From a checkpoint of a small transformer trained on Wikipedia.
Training: a variant of SOAP for these matrices, 146M tokens.
Each number is 128 + 24 x the weight over its row's rms, rounded and kept within 0 to 255. Layers, rows and columns count from 0. The size above them is the row's rms in percent of the matrix's.

# layer 3 MLP up, 512x128, rms 0.19, rows 369-381, columns 0-127
size [110 106 107 108  89  92  94 104  94  97 103  96 102]
[[112 154 120 109 127  93 117 135 130 108 149 126 100 174 176 123 112 161 149 130 119 156 159 131 120 182 120 151 146 138 120 157 113 129 155 133 156 143  96 100 102 111 131 137  94 148 113  85 103 140  93 145 173 148 106 146 123 125  95 111  85 144 105 173 142 137 123 110 136 108 136 123 139 123 147 131 118 130 140  98 123  96 174 108 125 168 175 156 127 124 139 134 194 105 109 172 132  97 144  89 103 171 129 111  92 147  86 153 141 133 129 151 128 124 118 111 141 107  69 133 132 120 122  98 137 118 163 104]
 [133 121 151 111 107  97 117 139 101  83 114 151 132 141 107 122 145 107 170 128 143 167 124 114 157  86 115 133 113 126 159  98 111 151  92 134 113  95 164 111 130 150 152 133 132 163 124 117 131  87 110 141 124 111 158 125 165 117 149 161 125 128 152 138 178 102  97 172 119 137  99 116 133 129 115 151  84  96 109 102 153 105 116 130 140  85 133  97 106 148 186 135 173 119 175  84 101 115 105  89  89 114 115 143 156 118 151 132 145 130 153 155 101 120 106 163 129 113 118 152 133 120 135 172  89 135 159 117]
 [ 96 149 118 103 102 129 117 178  82 115 116 115 123 120 104  87 137 142  95 162 168  80 140 108 123 139 138 112 154 103 108 153 155 117  91 163 147 154 136 122 113 103  77  69 131 133 119 147  73 160 157 121 129 117 120 166 167 130 139 114 132 140 144 114 124 105 118 121 109 141 138 137  81 135  86 114 169  98 175 112 114 116 122  91 136 174  99 131  95 114 144 149 146 109 138 145 123  97 165 131 136 126 139 135  93 134 101 140 110 120 100 108 166 105 143 110  91 118 127 147  87 122 126 102 110 121 151 119]
 [126 136 111 138 132 105 127 156 130 118 139 124 125 143 121 165 157  94 113 139 135 104  87 107 138 147 171 107 103 143 105 159 145  89 126 100 173 144 134  90 104 131 125 138 119  98 105 103 110 150 173 110 159 155 150  85 124 147  91 123 101 160 138 136 111 187 111 129 122 123 106 146 137 123  91 124 139 101 110 142 107 143 196 163 108 117 147  89 133 126 142 157  98 102  97 104 132 107 131  94  87 168 140  88 116 121  97 138 116 198 158 145 117  89 137 113 133 119 126 129 159 123 119 121  92 133 143 140]
 [166 133 110 145 151 114  90 137 150 129 132  87  93 130 161 100 132 118 101  93 155 123 127 166  99  86 155 143 151 143 174 125 176 182 118 157  70 107 110 159  71 152 114 107  83 134 102 125 122 106 118 186 158 144 153 121  96 158 132 119  87 153 121 121 120 135 110 156 100 109 107 151 112 148 159 154 138 155 122 119 124 133  98 158 135 145  93 113 134 135 119 126 145 175 114 139 139 126 128 132 135 113 110 112 121 129  97 150 160 121 103 131 111 165 150  90 136 122  94 150 123 140 125 104 118 142 158 140]
 [112  98  96 117 133 152 134 175 119 126  90 152 140 135  63 156 158 181 152  98 115 129 123 108 115 121 116 141  83 157 121 161 144 132 145 124 171 113 106 110 122 113 204 124 112 126 109 162 123 157 173 155 144  98  73 140 152 143 120 132 129  99 112 133 146 116 122 118 138 117 210 158 134 139 136 118 136 127 101 124 173 166 170 136 102 136  83 131 119 126 144 108 136 123 145 126 115 108 100 147 162 117 146 122 140 115 130 130 144 109 113 141 174 160 148 120 137 148 144 133 126 129 122 150 118 150 132 157]
 [125  97 132 138 145 154 118 116 119 131 166 123 107 104  90 166 162 124 156 109 108 144 107  99 143 150 124 118 104 157 137 117 118 111 128 119 172 127 190 146 133 135 178 126 142 124 167  70 131 134 144 155 161 120 167 163 130 178 115  90 144 118 151  99 125 149 125 108 170 136  79  92 121 129 154 144 125 118 148 118 130 138 119 195 151 110 102 113 133 150 130 194 159 134 151 122 115 145 136 120 128 120 143 141  99 148 150 150 119 115 158  91 124 138 131 131 155  73 122 141 136 121 112 164 136 105 106 156]
 [152  94 127 128 142 146 103 129  92 106 144 130 163 115 115 147 152 164 148 100 129  93 171 163 120 120 135 120  92 141 108 115  96 148 107 166 105 117  95 140 127 146 119 132 115 136 150  96 139 168 166 121 125 116  88  80 122 197 194 129  78  73 159 125  91 132 144 169 139 141 136  99 114 141 158 138 124 126 120 130 112 129 126 145 137 149  73 105 117 139 126 164 150 146  92 119 111 101 163 148 152 128 101 128 122 145 122 117 129 144 139 129 119 144 140  67 124 130 153 133 120 127 126 166 156 104 117 138]
 [ 88 130  92 126 124 133 138 127  70 134 143  78 139 127  74 157  92 157 134 139 115 117 129 108 126 123 122 152 156 184  92 126 121 115  89 136 174 129  92 114 126  71 151 120 121  92  95 123 120 137 148 122 136 123 108 118 114 143  96 151 114 154 159 130 113 115  98  90 176 129 130 137 151 134 146 129 131 155  82 124 110 174 141 158  62 130 160 144  73 110 118 120 119 159 111 114 166 131 145 141 131  94 123 103 161 130 105 146 139 131 142 110 126 127 132 143 179 132 141 145 106 107 138 157 135 154 119 123]
 [152 100 129 123 125 124 114 142 102 133 109 133 174 143 154 156  98 165 136 157 134  72 166  96 141 133 175  94 147 155 137 151 132  72 129 118 124 115 143 137 119 104 155 119 106 117 174 179  92 126 135 100 103 148 137 144 138 185 163  90 127 115 157  79 140 165 113 140 175 106 150 144 110 115 128 115 124 129 162 111 151 114 100 139 185 155 137 119 153 162 154 139 136 117 164 143  90 142 166 116 121 117 155 105 113 123 142 109 133 122 168 114 132 136 131 116 131 140 143 125  89 130 162 148 134 126 159 135]
 [ 59 130 136 173 123 133 100 108 158 139 147 112 113 145  94 163  96 114 132 132 105 148 141  98 104 118 156 124 136 102 155 152 152 144 125 125 158 142 130 173 133  91 153  90 123 146 117 155 121  92 102  94 149  67 108 126 143  88 163 115 102 131 127 141 111 128 131 112 163 131 121 122  66 160 134 147 142 160 122 162 101 104 126  93  71  81  96 121 116 138 152 141 161 134 126 122 101 165 152 125 157 153 106 126  97 136 124 105 119 143 105 105 141 130 126 135 167  97 125 114 141 120  90 138 142 107 136 119]
 [ 63 173  95  84 114 153 113 165 130  87  93 115 130 101 157 147 107 123 100 152 128 131 130 103 113 134 155 119 101 175  92 130  99 131 144 130 120  97 108 135 112 106 150 128 127 144 168 116 151 137 126 155 124 113 123 165 157 152 152 110 117 160 142 146 141 130 133 101 156  99 124  97 101 106 153 155 175 151 114 107 134  70 122 119 121 141 138 115 117 125 101  96 148 117 132 162 116 148 118 171 159 146  78 129 153 123 119  92 153 117 137 110 120 123 123 166 166 110 100 115 113  89 169 168 119 135 150 131]
 [126 147 159 120 169 154  97  88 100 132 111 129 155 112 117 146 122 109  98 132 134 137 135  99 106 164 134 110  93 141 103 125 136  93 150 142 135 137  84 147 100 119 114 149 203 141 152 165 151 147 129  77 112 126 145 100 107 123 180 101 115 148 119  91  93 103  91 107 124 143  92 168 135 133 136 121 154 160 142 137 117 113 134 159  89 120 106 127 123 171 131 152  99 132 128 123 127 143 144 170 173 107 100 128 118 160 169 104 108 153 125 127 100 102 118 134 127 149 113 139 140  96 173 115 103 101 151 103]]
# layer 3 MLP down (transposed), 512x128, rms 0.184, rows 369-380, columns 0-127
size [101 100  95  98  95  95  92 108  89 104  99  98]
[[145 123 146 122 120 128 146 138 110 200 118 152 158 132  89 136 165 106 114 134 118 128 160 122 136 102  82  89 146 141 121 120 144 118  99 120 121 159 149 131 102 134 111 126 149  96 139 146 148 132 183 172 110 108 141 125 122 129 154 149 137 175 156 103 140 139 126 160 148 117 107 134 140 112 114 143 119 125  86  98 156 168 117 131 113  90 116  96  94 137 156 141  71 142 113  90 166 159 102 149 155 142 156 165 123 134 144 118  83 121 143 111 125 138 132 111 116 163 199 127 141 157 116 137  99 109  99 102]
 [153  78 146 160 118 141 113 118 117 191 128 134 117 111 158 142  87 167  60 141 108 103 129 145 112 148 138 135 112 126 114 151 137 127 144 147 141 156 112 139 109 110 114 130 141 111 119 171  95 149 146 160 139 133 134 113  98 129  92 118 140 155 155 103 100 134 170 134 138 136 151 143 110 138 103 127 159 154  99  99 118 121 172 132 121 155 127  95 136 135  77 119 101 132  82 129 153 153 146 186 158 173 143 133 140 136 110 130  80 122 102 106 150 186 128 110 139 158 116 115 152 151 147 109 142 143 121  91]
 [129 110  82 113 159 151 112 102 137 140 103 134 120 134 164 157  98 118 154 100 107 115 126 119 125 124 107 129 156  94 141 118 144 115 151 136  99  85 142 127 165 137 166 182 120 126 144 137 108  91 104 150 112 148 139 141  56 130 122 109 142 115 119 110 121  94 160 137 148 124 148 115 187  79 185 122 109 151 121 153 135 129 129 156 140  97 144 136 151 138 121 149 142 139 154 112 104 160 138  95  80 138 166  89 138  83 138 129 136  83 163 145 117 117 127 144 151 129 161 111 176 133 116 142 158 137  99 122]
 [141 112 142  91 140 159  76  96 146 151  94 108 118 133 108 149  78 142 132 120 131 114 132 182  96 119  92 147 148 137 160 127 146 117 142 147 109 154 142 136 162 124 109 105 113 151 160 160 151 112  97 149  99 131 100 135 121 106 152 116 116 111 143 141 116  99 176 102 107 141 139 104  97  75 171 109 116 155 144 121 135 101  97  68 139 133 122 164 151 135 128 114  92 158 185 126 139 113 138 139 157 137 155 123 111 103 140 160 125  88 119  99 115 118 152 137 138 141 122  89 110 148 152 118 152 112  85  96]
 [119  91 102 144 152 184 172 157 135 142 142 144 142  93 149 179 109 140 170 140  92 150 121 123  91 138 126 143  90 133 122 121 112  96 139 142 140 137 154 129 152 122 119 155 155 140 140 126 134 132  98 116 160 149 120 136 154 120 121 123 167 119 123 101 132 104 188 105 140 113 119 128 110 119 132 155 120 123 154 129 135 110 152  88 113 113 137 206 107 115  90 133 129  88 177 137 132 138 138  97 148 124 127  95 126 103 154 137 138 103  63  94 164 106 121 145 168 122 105  98 119  99 153 107 130  91 125 131]
 [134 134 144 152 133 159 101  96 121 135 119 144  93 129 166  89 109 106 121 139 162 175 154 153 142 146 131 131 143  77 155 129 141 129 100 136 146 141 121 151 123 139 128 128 107  83 144 152 142 120  58 126 134 137 150 100 117 151 138 184 127 146 149 130 100 118 123 122 145 147  76 104 102  96 148 166 182 138 137 107  96 133 100  93 151 154 160 147 152 152 123 144  85 151 136 159 154 144 123  87 133 146  91 138 118 119  98 153 122 147 115  97 133 113 149 122 138 139 133 113 149 164 154  72 163 101 114 125]
 [141 123 150 131 105 134 124 143 135 144  81 115 132 136 136 127  98 119 104 156 157 149 151 163 103 130 166 167 138 110 137 171 133 135 108 125  81 147  67 128 130 155  84 133 109 156  94 184 119 143  91 137  87 147 104 109 134 120 126 136  87 156 146 137 110 132 120 153 107 133 140 134 138 121 108 108 161 128 108 114 146  86 168  72 141 136 154 139 105 129 144  70 131 123  80 149 125  93 104 115 126 141 115 151 188 109 145 133 119 122 120 142 146 123 128 137  88 166 106 145 149 131 170 119 117 130 173 114]
 [134 144 120 113 164 150 141 141 149 136 111 121 165 163 131 124 126  95 107 117 128 186 105 119 131 144 124 147 205 132 159 114 113 114 134 107 119 113 175 127 100 162 118 111 129 169 105 148 106 116 109 103 122 118 148 146 120 111  68 105 130 160 100 104 158 135 140 107 101 125 148 159 141 142 116 140 112 156 135  95 182 200 151 116 146 117 155  96 140 138 156  76 118 143 143 158 164 148 143 156 113 124 140 102  78 115 130 129 142 106 126 155 158 126 124 149 156 125 130 146 127 103 133 100 131 159 125 159]
 [138 118 161 116 113 115 146 142 153 135 104 152 155 121 166 103 155 145 107 143 131 185 128 159  83 134 160 143 112 105 138 127 105 147 156  97 139 117 111 137 136 194  91 131 130 146 177 111 130 172 114 141 141 103 124 168  96 134 163  93 146 118 131 155 136 108 152 120 110 150 132 106 190 141  65 128 108 134 114 132 133  89 123 130 166 145 126 136 123 160 150 140 136 107 131 141  89 134 151 126 109 131 164 143 103 111 142 113 110 101  99 153 113 150 145 101  70 121  78 109 134 138 150 117 115 111  92 135]
 [154 186 168 124 110 131 119 117 127  83 142 132 113 127  89 143 170 130 133 105 141 165 138 163 114  94 111 162 123 142 118 137 138 152 137 167 100 140  96 122 110 198 105 158 158 144 119  91 132 153 131 120 156 146 119 133 143 117 113 161 167 136 118  91 129 106 119  92  74 120 105 133 118 158 131 145 159 108 106 164 129 147 160 141 121  72 115 146 115  96 122 115 148 131 112 103 146 143  79 168 118 117 116 119  96 143 123 116 121 112  92 145 140 133 158 133 120  98 115 163 117 101  82 137 158 135  94 133]
 [115 124 130  73  83 112 153 142 136 133 150 195 123 151 135 119 131 172 172 144 138 119  96 155 110 124 109 110 140 132 109 149 138 125 125 128 138 136 135 118 158 167 124 151 137 150 106 133 124 139  91  94  80 136 129 177 133 138  82 119 144 107 134 105 156 102 130 114 133 134 149 157 172 145 157 114 136 104 121 108 149 131 165 135 165 137 126 199 141 137 114 142  73 108 142 133 158 130 126 116  94 125 132 143 172 133 139 161 160 130 123 154 144 104 148 120 132 112 129 153 140 101 196 117 147 167 108 151]
 [135  87 176 100 171 121 118 129 154 148  89 124 127 166  93 100 196 133 163 141 126 124 132 135  80 126 130 121 151 132 141 105 123 123 120 120 151 130 120 121 122 155 166 135 126 135 116 168 108 114 138 155 159 135  87 128 128  89 133 132 116 104 135 128 119 127 152 145 166 156 132 119 138 126 154  81 144 116 162 132 130 154  89 113 177  98 112 125 150 108 141 135 142 148 170 109 159  91 170 145 149 145 141 161 149 141 100 157  76 139 141 128 153 134 157 116 134 114 149 111 135 149  88 133 178 107  79 106]]